Each number is 500 + 25 x the weight over its row's rms, rounded and kept within 0 to 999. Layers, rows and columns count from 0. Numbers have three digits each. The size before them is the row's rms in percent of the matrix's.

# down: layer 8 MLP down (transposed), 384x96, rms 0.1, rows 259-383, columns 48-95
# up: layer 8 MLP up, 384x96, rms 0.116, rows 260-383, columns 48-95
down259 093:531481493513514476519509446538519469487489487503524479529512478499505509542492505490509528512519537460544521514506493501533539469474490458459490
up260 101:502501451484485470467493470492514481504542519488467484493492495521471507491508557490481494465533508445526506479497479535518482573476523490525476
down260 102:505514484512458498505493467472505509501496508465536477470462495482432505507497529534483473468478529505491466514467495521549499510488522495512479
up261 092:513485514460522514474515490462508498490517519494495452487506502525490482472508494529459457474522490523466462531502485470486480502474482516531457
down261 092:509495502494463508472480483485494492570513531483478511475456495509511484494480497462511508467545528504562553507490516484520526495448516506491503
up262 096:491503511520473506462461472464515456465542548524526482505451514540521527457472455492476533471515447494446491495509503497511482480510449470502502
down262 092:511503501500489504511487598490461500463497480502464495466522525531498539507489451489490529508482520532479497535458544527503500481498523521478504
up263 091:499453492486518445515449518492495502482472459492541452487464535517475492496507478485510463537518524441505470552512497516454473498523537511536524
down263 096:492524476520476481514490541471532491524446471533505477476494522554458525462504540525490510461521484494481511472510492491509517500477509530486503
up264 095:503495493524511500458474496497479461496529543504538504494500560556496494492511495545505555519472496529454509505538476517516503493512465493508465
down264 102:538489484525528471489529475481515506515522484507512490497523514619485480477487501495580508503497495496524490513489505504501502526487495512484501
up265 099:502466514468490484510512536494470467539499452477493456488495509539504493495499554505467501512492456514478506541501468474489485522532463486501452
down265 100:473492480496502490486517446505465509532485489448459524471464528475536511542540524506491478498547536472483509519480497498490485515518525533477527
up266 092:469512468502506472494503470485513547521501515537514471531495554529466464488470491496526448481465504513437459511487511481482514509480508530464486
down266 098:493498512479514481523497468525474523501492498481504502506488497599526491484435499496527517528412468487489524465506498480481538486518495509512518
up267 104:478539484479464439503490485479487483507475495507490512492499543531557509471534502456494504502553499478482480464519492445492555518458509482531487
down267 109:494508528495543485462534524502513487504498507463500480526461546513524500499542522496518487494514497488514424476459531489494500465477548454509448
up268 089:515544527526483508487517479480533502490498540454526529460423509490501515506482523547470440442529510516510492490477486484511504508482468500477477
down268 085:505471505512507570471535480480494515484491520545487529492528524493518522522539520420480527541474527482464494495459502478502527472491535514501523
up269 111:496516485486493499452477484505449518511485511474510509482479475500501528487512444466508502533560498471506509482471515439462492467483535490472453
down269 113:587536485539501505523498519473498491507501493560483505509498484440478503476513481453534528532509477488544512484484519534471489488528521495502498
up270 105:506498489469529502532476496464507496490550519510522478486455507496486516490518515468516475513486471509479479492522522526442482536468493531493514
down270 102:501520509489531488484517511487532486459502523433523530510470471507519539471502493438518500485511474510523492475466467527493534523508506462488511
up271 089:536529502473512516449518530506473485482487538493534470495497500535537488489525501479488464457489528447478533481508484450504516515511517520464468
down271 089:483477502558492518456493499499500504498524485449474496511492504470493525518478470471507511486471500493464526504558499516499509451532484514472525
up272 102:447573473505493511493540493506506516460509486459456534530480523526476525506473539492482495482524489497475547518511537504503517534468507542504525
down272 099:490473494465509551563535529487477513466486501522503506447484494510516482507506463479489479468485526499491494549493524515537519503524517497482508
up273 097:514491525535459510473474455518462484470500481508507517511505470492492479521478510540493503568557545493466514518519514493498479524510486488469489
down273 094:529494498534477521525490502504503499521515481458493490454469482488493524493522531554496446494473452531510510440501459458491494509495481529530507
up274 113:484476473493495535495429467463502532512531486510491532466528495517472502514502490517505515518538479499507540497498500490494507501482505558545456
down274 115:539468503487503471507501494559526466530511540482515497512486452519516503493489502466508538517509539501492488546511501490497498468518503473507496
up275 090:471535501471506523463443438500489490484532537529503531499461509514509536501482529523491513488488529477499523508495452532504485462528516493513503
down275 085:520486511439540540499492499520467499450513508547536523488474481545489529522520537466464498504484493479498527542459489497508504498466520513534491
up276 103:477527515477497467475506494523483480505495519469515490463512502512500489525485502502488484505476509498515496501531523513442483517534569508508460
down276 106:520537499494454545521517468532436467469512537506478456528510512522490491504522470490497513574443524491523481492499494499522511497499513478519479
up277 098:467514486503442481514462514450525504532535516465485535514520451522507515454475525481478515458489472498494482496491502509515488479495497521492471
down277 099:485470485551506492490495506494450528537509474434500474477484512530509496497501460491493496506458534505503474499522511485512549462505503471413510
up278 103:527477491455508484499477470475448523530513522532486512507535523519528497475535516459483493507533489498548513503542495525505477494472484515466487
down278 109:494493510501495552487428550542470493484474533480512510472498516517481461495519497483462537515469530508504461487526508509517525493512511487469488
up279 100:494514530481469480504511486492493492508534517496496537495495532485489481446487496530461517533481454499523480505516522483485464490506551511488516
down279 095:535504484496497517515505523501504464484489531493479505521471487498496485494515461485507498520493473506514473486462560485487507487486525494516481
up280 111:470454485519444475444514500486463527479526521479499499479475559543503484459521484515515474507513527494523508511558491507494503497491463513444468
down280 120:499521503517486575497528461460504480482461508512498523487490495531514512533486549510490465485509524492461465515494498452576529490487527491487488
up281 116:481473463535478471509515439497490484495536486505506517543512532481494500469455516479513516485469542501515503516546469514460512510466561507531503
down281 108:479480479551483554484486505524508523444501512513503544483521500423508518489475475501482532496503502508481530514519514513505531486518546478513466
up282 101:469495522499479512509503483508454487508512485441522510523494476522477496447528529537477497522495476520478505464504495492519507534457508477514504
down282 103:480498491497494575508488491490467501488454496472526515494494478564495480503520522507475527533545525480488554501515489485529508497514483513537494
up283 087:511467507495506475510479488545499543517476526471473507516509522515479491468537501565505549503455520517489460509499544502474476485483515501505492
down283 095:521483498473457522473526477512500500510521540509488526490469497447524483510493471534462529472479526484483503506474485512494476506494571537492532
up284 110:492513459520444483488498474477526529541569503489474536487520503497440492515461524499498488539552528501457524484478481501492510482543526512479477
down284 106:525504497549510509490480497503534512510577499480476508507470512513525447492494533501465516465502522496506500451520500474478501505520442484489470
up285 120:478567426495499496501510496525484506485471537510492464496507491561470545523494535546491464505528477501455498493490500489487484465476504493531505
down285 113:510514443459536497536493499508503485492462514511485540498487507458486503487497488519508509470528498496525555494539509473428502518516494443513529
up286 103:525491487490493510464539498490461492487522488464483512486499548534469538503521489528501482520521462478478498533507470469479510495483497492525499
down286 102:512499503488546555482517505496480508492458498511466486500504483564517465503507503515480523501495516485486526535514491472576503465495518474480512
up287 092:452506472510511492475530484510482506508511525512520511486473515513536538527532503505473458480526472502516533469462505496508550449495511504488525
down287 098:478526493488499512510506483456522507478485486526494511528521521412522480490523481480483521514484480522533488472414479495543558549494483543487509
up288 091:510511500545519499484519479473505517485462502497476503445507465489492526486476489517488528500500532509496469531482464523502477499468532523458463
down288 095:497473493464507511537504494542501526479517496535526497510491473568504522502458496454496506511509486476505516482452501506437527483510476494520518
up289 104:472502482524500500470482509533469514538519523534484497513497482512487514451523550470451490519482508485521497469491496469469490481502481489517510
down289 102:527512510500469496500495478473504498496492519523515551517549517455529467485514498517537486490526491523567571484458509490470491464465475513514493
up290 087:509491429469516500486527503499477472459508550459516492504486529518492513460494508462503492532507472486469498476481511484496464519529512513506528
down290 087:528512493482536565511522542495494521514526498469495480523476507475535522481500452554487511514486491519512438511462513491525474474498461477451495
up291 108:483499508524515465470520494522538479503511535507479492498464513498442520511502527531481468542562479498486495480510480504491442535483505520485494
down291 108:506486494504493495517502540495512491527518502455453502504512475497469508480515490500546521539511496465528542486488471530446509504476506507478475
up292 098:441523505460494504459528486492507535495521492436527523521501476509497488510528489492502500488545487472463456488483485511491552496456518508462512
down292 104:508485493517502524494495562526510481533542538471523472522486465504499500481492537458492484516459487517550512487497491481501538486483509517502510
up293 095:490480481525466474471483447518487525521492512490510538538528533480487484438493535497508508521499538506510496535493488523468490501508564511511493
down293 099:531519489532489555475502512525478514487500509504521532498513511464506534486470458497468502485502560488484511519502525498479508521508558493524469
up294 103:485480505540517516519455465494516488525475513530506484519502545501542499517529508511503478548542493477516491479472517480472480532428491479467515
down294 108:529470513494522504490492461524536455452478465502475486469531452521503560508489496494518511502501492476529519473481478475507511489497548476509528
up295 100:504440502538506500496534477488487509463522521458578468482516513545510520530500472494462505468496473511486496460512481458468508484517514510489555
down295 099:573508495504500480485529490482506452478496490466484500475508469486457542463507510501516474504493497481499460510451478538489462537494498515498441
up296 090:513478476500521489475531508497507546459512495526535510481495522522484458516482496508518515481515493428506528499481516509484528483467489515450462
down296 100:524529495504474534486496489495435500508495513510504563514516501432528502512496516536523470504513481508488501505498505513537536477485496492489481
up297 098:498531491508481505499514466501456497545516502555486534475493521519503533474516505520500495483554485507535477527482514496492474510461543500458534
down297 102:477481510495473514520533538480565518498456499498541504512456510555516493513506503501512485526476523493471489532513517498540524489472454495509467
up298 094:503467484434477442539473483463517498535501457493502503462499518503514493525548525519524515551492495505463516491452501448492509538499491541476489
down298 093:489517488515517571547531480546524499492503485468516495509521517554539520476505513456505518482488508471476547489521510470490485516519534483509496
up299 115:506510482455487487498521453521515482537517511545466505444521508527478496466531505517516517501556457508459484485518497487481479487496505476501519
down299 116:493492514504541433523508469525484491544482496490495476456477480524492462522507472498511469485465510499516512460537471528487504508507513488456496
up300 096:511475416481502487500454490504497481483528472521505489475496528512480518537508512467477500477534527488523510485550444507478462509515504493546470
down300 101:506468491486501515512499493504503503462510463551530516526494501496512484521491511530476452507502480535502453519488499482549577533517507469532522
up301 101:499534481501488514452523479525477521505530520499486517452498536513505503491518507502471463471500511495464488519522486506481462491514506533505485
down301 102:528495498508499457530478555502524483497461483516530470531457517522484539523549511486484503460522524516452472499506504538485465499480534542505489
up302 105:485526499490497448543485492501487474499508470501474508519482538522543522521507500537470494503556514475476505513476431548491489516493509463507489
down302 109:511508506512523485516476497457467504527520561548495533495530543515510465541497502476481538474470509535511494500487547494508466482501564514512510
up303 099:508478474525521494467474508484471520501501538446515470525489526484546500511493485517478506522490430493514492481513480502483523529505536509509491
down303 098:497527505512509525496496495475521497486559558495486533528516513473522485488482483443511513481503515453497494495508534511520477471505493478493490
up304 093:518533481474503453448539503480498485457516482516485530516518494507531570465521549484488512510548530484516508523470471495485516492446524520483544
down304 100:493503479491477475466579540502532512507508494501476489510509529462491491516488493481507509464504455484516487505523515506512555511517490459495508
up305 095:522528517457529488493489478533486488499549518526522458484502496488529522485508504501512506436474518467476497526516463497478483541487562521506528
down305 095:560490483497509473463484493505444485492472479521505491539497494470518520517534451492519537507512469523505471509486493486519541482452474500480490
up306 096:486475497526496498538515455512496503510507473541570485521485539496473525541535490503502469495495472470508475535555511507503506496450538479493497
down306 099:481509443483533516529525499504513467511523464448486516524494472450500507509533515499597520462542488522500502513505485547508497507534484531501497
up307 097:482525473498469520477481493482539482502489498499494515508489462509496540461519502474493477515487473469514511448487526455430516498516509522506524
down307 098:525545506489500567526476489485485496491522558533503539507500480443493491499498515538526475496490491520534488500513534529465531507497497478499515
up308 100:488526461493529477511489501546551483482518501485514516460530494536463515495506486515492489510552470464467464477485499489506503474479518487509488
down308 105:476496492505517474495497491528536507510489502459526479487519506516460469494502461540511461503523488517494503500521478484524492458538477457478489
up309 096:525501524499495464495439504471547554512536482515513532495500506486470475475504460477468496502526529511502507487507454491472527487536527495480505
down309 097:481495466473492474481529473541513527463508497457502492454456554503502521531502490514511465489539488490473496493534496510495477513446480462487537
up310 081:493499521462493464514480505462481530510452495509541539472487483497481469477502465519509492519499502455494475448514516472521496533466492562505468
down310 086:513476487522485510504503474501472516490462491493491493478493510529482546498489496509502508552510533454477494536536490519483510507499561472511549
up311 087:508547488458495497495496513487455461473499462454565460507471493498517483497516454534474479519502463493516439515518472490518506509508466525509520
down311 085:536483485504488510506504549512501506538546505520457512512530515546493492539506477500463525491498500512486504498476476510505496479488547495500516
up312 090:512487518511496464492511482508528502486492483470563494540481479487518486462527519469492500499473510472488524528533418515501490519447504456521512
down312 092:526496489526513480496503498530507526550555512538505479495467472469500508532501481487557522491495469500467460503514449515525457519472488502508472
up313 112:503547507500494476520561479511470531492486538499478458500525491517517525494474520541487459505532451483502474482469522515460485507465514513513500
down313 112:465487479520502440520484543451534537522490459501526516460489560490542496515471503490521489519501521508478495503477472499478510505528511486463518
up314 099:486477535512486501474505476443502515511521452496514516476476471514498532506504539519500509493479484496512519517522477521506458501513510483490523
down314 098:512501476527512496501480546516482511452505462510494528499508512524487481479501489479531474474492489472506495509493492525480513512508481479504435
up315 103:517495469478466439515512470482495537494478518472515515470510458504512474489549540468479508498486548472497488493534474482484482493482525507504507
down315 105:470502479501509519526479509483530507455464510461498481502536520563501481519478546532483525525455530449489507534510495470499510494486515516489498
up316 102:486487460477505526483485471566454513530464502502517490499478576520550530450515473548477467475463507502484497520517490510499506495482505506461485
down316 097:505486529515507601473530490499458498522485547505520481507509493531505498510516458515497495533509509460468486510527482466513485510515508510496478
up317 099:529561512510522503464505475510505450489531479501516481479493467488507528496501481501485517537534479466502509465521511481482493486513494501476457
down317 105:458522492493474560483507549534523496479504550478441506483483494499475508524540482518490504533473534490479536533445512529510502465470469497500494
up318 089:525478512533518487438472514503509477498515475524549532486471480493505490518496480510481497513544522490512505490436465532472500550504511526498501
down318 090:468494483483536508487554494526494483487508526497498505475452498529487505531515477513496511480490480483478487512483519491484490484488469413453476
up319 108:507527521532492473457540510508548491512471493497504525469499514527474512517474533474473489450484505507499510484510477474487502525505502500449494
down319 111:504501452509464531456547491490516498508493525481506528508480461507515493524465507492484485510511498498501488494493492505490508472512508463487450
up320 094:495461477495428492473510471529544467526541510476509453482443528521465479481519491510468456477480470513496461518531477543526471521498499496509470
down320 092:509499502486494567513478511484495513467522529534446515517470500494483519469500493531523509505482530497522516466486504481537519487493501492519483
up321 100:502503478483483416504485496470499473497489501434521465519490513518516475497517482548486468531533473518521463474456523485481485485505516523480500
down321 101:532529485484456489506485504481528526559476531504529515493492482472506535529499511516469532492495547481468511462478486498535476515510501492464468
up322 111:464478519538515498486484495508518533482492499480489517510513525529531497489455457482470472460518489505476476476482492497507503554536476521467442
down322 105:508492536500510523511508518499562481478533509496516548472493437533486493497448550484493505512486529513491472502519514465513520448491505534491473
up323 109:505527501493485452485472478466490447538481471497480509511529557507516493507498518473513483480508492506475549482492496518442491557494515467492526
down323 108:469530429503491492529489465435496497491501491472515514493490490528515484468450504514538503512501468501483554509505496499490533495493517439529533
up324 102:467515461458425493496518491508497512448500495520516479514508541506463523508518489505519490502494521493451478496449517508443510503493490550550522
down324 105:521497491542500519480536475523497507506502485527517505484505495485492490492474502478526487497478525504560561533453520467501457508516540477487449
up325 106:477508503428478486512478479506517508506498513490496451481478476527508539479519503538486450508504493481516481492489529524450467485515467550501522
down325 111:510500482511503492552477475494493470482475510575525505502493485514516534484485531466500519536524481472530501474501478501510517477525493469533464
up326 087:457516452504498498510502473486528504520519515473512513545519465495534456430536492465461492482529557465466498514538530465490489518496495501521489
down326 094:523489465479517555485521547484497486515450525491490496472543536509494508513514482557497511473520458495490520459494529501505501463501486500523489
up327 082:453494480474505450481472470497482461452508528489492479450455527496485513517468504505512495469454490480457504515526486483528550489526486547508499
down327 093:519485528470531499489494499488485498492507496507516505511495520593517492520427502491542509491400495492495534502516516511478508495551492484524506
up328 100:499512513457482473458510495494513539518508494506492509486510523503474534467482473546469482543537457500504481499479508481503476505492495467502501
down328 100:508536523523466487517534501517491487548495489450496471513491517495508515487447495460482492464467475476507569446500539505456535541545522478470481
up329 090:491520504478517504518517495501502527496511504518570499506470508509469527501453484523481478493479488518476462494464511504492500538477470485522454
down329 097:492487462466499562493519502540496500500481505496528526493478515489511488501484541470500514518522483485449521483473500502488529471497517552501494
up330 111:514504513480512483487521472458483478524495471485478526518529480514533516469507493490484469540524471498470506473537491503461481510445500509523485
down330 109:476509509477554456515497528471486501532541506503516473540545517498525481492514486502513488476507470534506519495505476509491505510467498491481559
up331 104:524501496481511447470500504509533521488503490515496486452523470500523500518496486486465472528536516512521449509523513471451492467529500508487481
down331 101:481471516491518565475516546496440476485501511511488494496488536500527522564505472428529521499491506528538507478487485511514541478482505461498481
up332 109:481502460518516480509522482497495519486497500476516539512446450525513524521501512502465500480510460508511499487506533468505481515480495477501530
down332 108:475499491511526519509536474476547496518520503502495511490508491501532540524527462451454501497522494477521490484520524517478472475514486498492453
up333 101:476502479480498500509532476452494556484527506520520499487503525560540509513487497500449471510475488489492483491507495531502485512519478493513498
down333 109:485499526510486510487497503491499496488499524487500511529504514607468521493514496468564515523486528497531521532492522530489461494468480505506539
up334 111:525489475526491467494457477463487489540503456532528510491493506522558511487518515527488475504492501497510539464571475507515498537484487502485479
down334 107:511499485498475452546517504499509498532489490502505511486505469570472501491524475459540492489497508488504535489518505567491484425487535507468479
up335 109:491529495504527452498461495497511495461514510536505494520474524518431519509532512520501478469527485482495476512473483488447501517481474531493484
down335 116:497501473507473479516529489533559515501521547486544479473522485473459492496489458531481502474479513489471496505455502491486497495485505484457549
up336 094:517472493480463488489502488480489501495541513521482553466532498525485482508505570503465505487536517489507494504504472496501483501539500514508521
down336 095:511483509530493510491514478441498562479515495533504499530538509490483503447490486520471500520497510518513467524492483531526489527473497499547482
up337 097:511515549495512461475471483454477516494498477522525502520515488527504479485506522501517503504540461480536523447549442515515485509498475480491492
down337 098:491496522495509546447545451549509533474515493504520546511482513473473491497467484496492517489476470482502497504559497510478513495550527503480555
up338 109:468513451492510487498525509486536479495495541483479517474491468540508504481507465476530510508478503470493455510525478510470516479498488501529467
down338 103:521505495496531500505491481506531508499505489511511488502526510555515470540502489445588564512484502493484465502534483473482497514467551474478515
up339 094:499492521481470483526482458467472455483544466485531521523498512485502556498508531503518503503488540465506526532496522469524515550521505526490472
down339 099:448481492493473514541463506543546528488501482546484469524490522462496480544461541515590508525476516507502495499497532466521495505493491496484476
up340 101:508495506506466490429509452520508491468489564497504470530495488504524486480529511471485491517521483450505510457522525487491503540443505549500479
down340 099:484495503544528542482511483492534480497520558454522478506495483490497506498486522521466507468503526463476498497525514496566524469477504508502507
up341 103:466508484487475497469525495458472527530470462455487499477484508530542564527476512506477493500522470482493523486467508511479548484510506495458497
down341 099:529502499546470467526553521496522494556481473516508500513512528505493521511502469524523519516505450542508509500465482481499501505482479461499472
up342 092:481515521492511485468489489481555539474521524544511495482514492532513495494488488485501511510474436476498504473529493483521499470479506508482497
down342 098:457477512508519484491501469468564526488454566526511506480491510519529487510470498513545483485507541499510479467546516527491486492475511489509472
up343 085:424498468498506492518519498520538503494580502488494490467454508506506503452493464505502497505473507522449453515482507514478456511512528528475483
down343 088:527501542487526504461506473457490511530452513500482510531507504480502519507533505523490470523482492562504524473461492559512515493539525479485505
up344 101:480556500476463508500502499492483539522561505506487467540453514530491515438506483497480513517472478491482490527513510528493487486485484522468503
down344 105:506485506509475563501531491504513522521501505461483490461510491534551533493496548545477537484520528487526491510490536474461483487512502476482491
up345 108:479525526497452520499517465480527455488503503455495548524492486522515495524526511460502487539517510471475477517502488456472502512494484512489445
down345 111:483484522519510477498511493490534500499527537491462508513479464502481509510496522515520476473481530538483503515500508512543524483485492485547523
up346 090:519495482429501520523484483483523532521504562512539475521501547499521461486466478529476461518452520483472439513516486509494507502479499535512475
down346 089:512537524528484572460479550517503510515512524518498516512505471501491483490501483493516523462457460533527489530486489513550508492478504512532504
up347 097:434483460521471494495456466540515512493502489503493536457516508506532466520518472500484473536535481498484508483531513478479537529517487515520501
down347 091:526509508477513499477519546485493519483540468477438503485484525474528494501505535492477490498512495519511501473486543520547464496482481564514528
up348 083:516523472503478512499537482513526456480515479488511486515524479516420511469481536515489476504507526442523485509462472462508509513479488506518532
down348 082:506471482527510585489550517451492554494497490537494493541484523511521527487491486503500516495499479517493505498454491489551539522494492502496475
up349 097:514480464493502504464504495446511486504532487468462471526493487520529519487526526493473474480553494497450494508536469475487468500455476509498498
down349 101:520519494480494487532517466524519504502487453522476487516505504506492481502487487503561481514573554449528473486488510469496498472544507494534452
up350 108:486488513496494517518547483478487454497495486529536536487462537520521481489509506541476503512491519476444515504494477452488484548473507515519469
down350 108:515491510537497518481489498504512467475498472480540495522542493495486501463487489498519498486551529504489505480483525526468466514471471533491515
up351 098:460493508550473504470492503495506483508503526530493473532497544555480498539488514502500516516468513520492484530480472497505508488455539501514500
down351 096:484523507502462468540508522471552505505508504447499463511466520530515460503450505522510507507518519493498469492544519520507488489504472525518522
up352 101:516478477508537443477480508515482507513505486477530483518451490520493482496510492474517563528475503470507508462539474527518460522497536477472475
down352 099:522482482487501467522548493520486483496546549524513510493481501476474481506492496519534507513530498486502531477537493470536496511461420448484509
up353 109:514497466503511486487508437503473472444533473469502475548473497490504500519531531454495484515532520496558490498510476488503511493529524497497513
down353 110:526521482459519520488495479505504552493508483477486457493468524511484502518533463499524510525548476506488506541444465510474474514478470518525471
up354 102:505486496542446483532459484507482532520501496487474527450484494493463486495511495518494501480540492475516505517537507503422504507516458507476490
down354 097:492501526489499502499482492499468485493502526437531513548460516472481479508519510519500549518461515526446500525521496501553468499507526488499484
up355 090:476530476481488518466534452492486453502535506492498498531448474519477538457530562528493522507479491472482480501574454484505506496504486517505520
down355 090:511488523476434583493483502533473509466515542494485540500491487539506516519504496461527498483499512491523553492515466543502479523496493516542506
up356 103:479525469499478505483505506533477526465508545463500463503446558500510523497478520536490465498478434507457497537512487541492504531462497489496488
down356 103:467505457498478550497467508518531490495501483491492533504507507451437510467488479500503465508492476523504490495466486552496511482507506506523513
up357 094:411453454515501504493469510515506511494491514509492510546470534519526557483492515510507527474481528489481487524499507515497518481460502506530509
down357 102:491518509423514544518519500453531444529472488482517457476543512471508502509491504507537518464517483516494454455503476528489497514505502544484506
up358 101:499480466510464452516522516497497507513517496523515531517460499508468509496538467526485520516532476487505541475512519497492521469498467484499477
down358 101:508496479444500486512544560543457522499480528478511530465494475510499507463482510474525521514477533493504526484488526545483511496530527487490495
up359 093:466506492494491458519509496510457533530545468453502480464473518505476474471484497507512508464512481495529501526518515529498543542528534486520483
down359 096:510471467505498482510477500502491499497502469508487471511501498524528510519485496481582516527495521494535515561510529511475489494481476485538500
up360 097:520488483435478486502531458435459501502525485495534511504511504511476513496507554477464539524530487516544495465505516464484498459501525503506524
down360 096:566518518452507531483475510540497515529522497487455520507513484454491465500499492492497498464422476480522477498555481463510489499487509487508516
up361 103:501537507463502482502466496461478546430463496505524478525451517510446488474503490518501500520486501498503491514500491491517512495467483531551499
down361 100:502510510532469517511522514490478516476475440480498512523524499526504510477513514493446515502496528460544527488526496476506477503494507515495455
up362 104:429478465465479513484518494507461491496480489517551505481496523490462505530487509526492542511516492472459450486494495511448492507479503503481546
down362 107:577480512478488455504494522508529512507486536515498508487489505509484456471459498488454521447469501520528492504477475505546503497455490471539482
up363 116:454544472458450485484505486478501471521551505469506506476480487522488521460502492542503520484517492433515491534476514523487495489443528468483503
down363 120:553508501452529451512519538494501520500494488496505502501486526508437498512456530519580515491511466528520520511459508464486513475490505486531540
up364 105:485478500459501499471487480517521511504519543524517467475518528511518483501511448508475518520525473494460501505513537492517454519505515529478496
down364 098:507490492493501516489519540467479492537504502459532495490538462502509467459473458484531522495527441533481463482508544530520506495500529490500490
up365 096:467529491560509487469509506504505472496512490482497514508528482518513515502472512470474516515486443497496483467536483451515525536470498467451508
down365 100:457514490487486478489518532529488540526504529484533520518533489501517494442481526547483478528549513514511487457480484510492489449517556490487532
up366 093:468471512562458495473541485481499503518510484504550540521523463503480545479474479447503522482488507494493534475531517501492512489478505492512513
down366 100:481495494530510555463490512520494489495502500485524540487514459443519508483500487520463499454503484474447490505536539470504549475508476535478469
up367 106:488528524519488509474525487524506533467479498524562500525507493520496527479451536490480524508483472454491513491509497462493513499436464489471509
down367 116:502513513500497512552477525481538490456533522519472487505510554485550486523475472478480499510478515523541462475500529507515477465447483491534531
up368 100:431494514523478466498461482477498550526489499483518502502483561514462476496490514474487531501535434507481522499509497478480526525490498489482478
down368 102:549502516482490466528509457496502512502529513507469507528504466459537491485525506466550506475482563509521494477511499485467447486474487446535530
up369 107:472481504504508444496531479502545517542462484546506471486497460516491503515502524511503459474563550484497457501494469504436484494504499517502506
down369 106:477470491470516511493491500484485517513504504467514525450491534529455534491467509450471524474513500494527510467561495466475476485513522524463510
up370 110:455527508519519500484512479472440504511508516500513522498408524499502533491504494492465487542554476446502530497473520536490481490450469476472511
down370 103:550539462523488498508484523517514511467490515489483510510520511481487470505504510487513537515487486516548515480432555567467522485503522500508500
up371 109:465472483501542493522496482504495521454502474528504463522511528518492483547485496507501505551507496504505462517515481457479487504483480541514501
down371 111:518449504487493450558546474507497525509496513513461527455488480497514493518455501477468492488491511508497509500514521475536501525475538500498487
up372 106:483492498522525480454460514489507539473485505532484463549535475520532541474516528540479543509509485502500463442493503482484501493517511500497513
down372 105:498492525476492456509488479435502558496477496513468483493521474506480519485477480504535540570505567490507480485529496486522504497503513519497504
up373 097:512455489478450501455467491478466475500492457494531515518524510505496503524503532493510514524529471469510520476495490445424503561477473478486501
down373 098:539519509499490484490504477525454523493535478442486493492487454447482530490499499507541515485487542486553544487510493528462474479519472493526473
up374 104:523491495480516527482456481500515482468541479514462546495489511498489513488481510489484488544496461517448451503553511481518494507496488493461516
down374 100:485510504492470497503531511499525494509458472501474508476468500528505457533526527456521498509475561537500534530442520486492497490482474463449521
up375 091:487507497518481507461508515501453471558493500488523430467523492516506548461495491524510491518498513510520480460469472487500463551516482506497488
down375 089:478478516481511508479506504524470467505469503489488489490498456551504483474560519482528497496524484492453517527514528453537550487532510526521475
up376 101:464500482487518531498530454479503479488505478491530491477435534511525530493505510524516532511525526513512483476488493499503504538476494551492487
down376 096:507510501472496554521477507547518497542521454489465506506499497538476514517512518522516486535490506511509513496507464476547467527526525445531492
up377 101:542526415492479512477491517477501516462555511467532507546458512520518481486481451502512497514489480478527537492502486498483487511505476486505481
down377 102:514481551496501545522528543498481480488499513511502548484494519558489444491542469483465537528507503494453489486515518506514491505516488536480495
up378 103:491476427579496507513471514467498523486534488471492556533525488499544489490475482530498523492476485492517512481534460494483553522514492503472486
down378 102:546519519494484479506478559519509477495516502450469480491512449508498474503516513516483457500534532521472449542521521506522493458483497495486518
up379 090:511497455518455503443482502504508519520502455507546504494451491500481486471483476463494532532554497471527512524535517500491506506496496531459509
down379 091:506500515477525489521526514490495471481458529550448527511484502459519528504452526524560498474508492494489512499504537523521531455516520483517514
up380 091:478508502515490519478520489494512495521471485471499479503509531530490549461536508527511478539490475472472477508561522525513465468469553558472514
down380 093:511499499483534573507536510512455524488519559480504509507473501541467497482496499504519490496502479497455533527503522506465506513519448494486429
up381 108:471513518516468506501520472501508518487489463512562469474496466537488462508506484579508509524507494486432480520472471474482468546520475518506482
down381 109:534477506535465554509481534505501463464518536486511444518479501534510446517486536503467457522516490512488489481471478477487500508496508461491526
up382 107:530515431507482503476486507499494547533529515509520458491483512513513490456510510518478440546524546507508500506491455528434475517481467492533509
down382 106:516462535503528506480502524493465478544510544488486507516475525503492533524475467471494484460481507472519518512486514479517514517529549479503486
up383 100:509479449496523509473493464479518474483480472478556493512465519536466455507506479518496498518513488506478505531543476482484485516518550582521486
down383 102:504502493480525468493539514509490494481524565517482479525493488512530521529483500488539495493501532466559507532511519469454497481540478513504495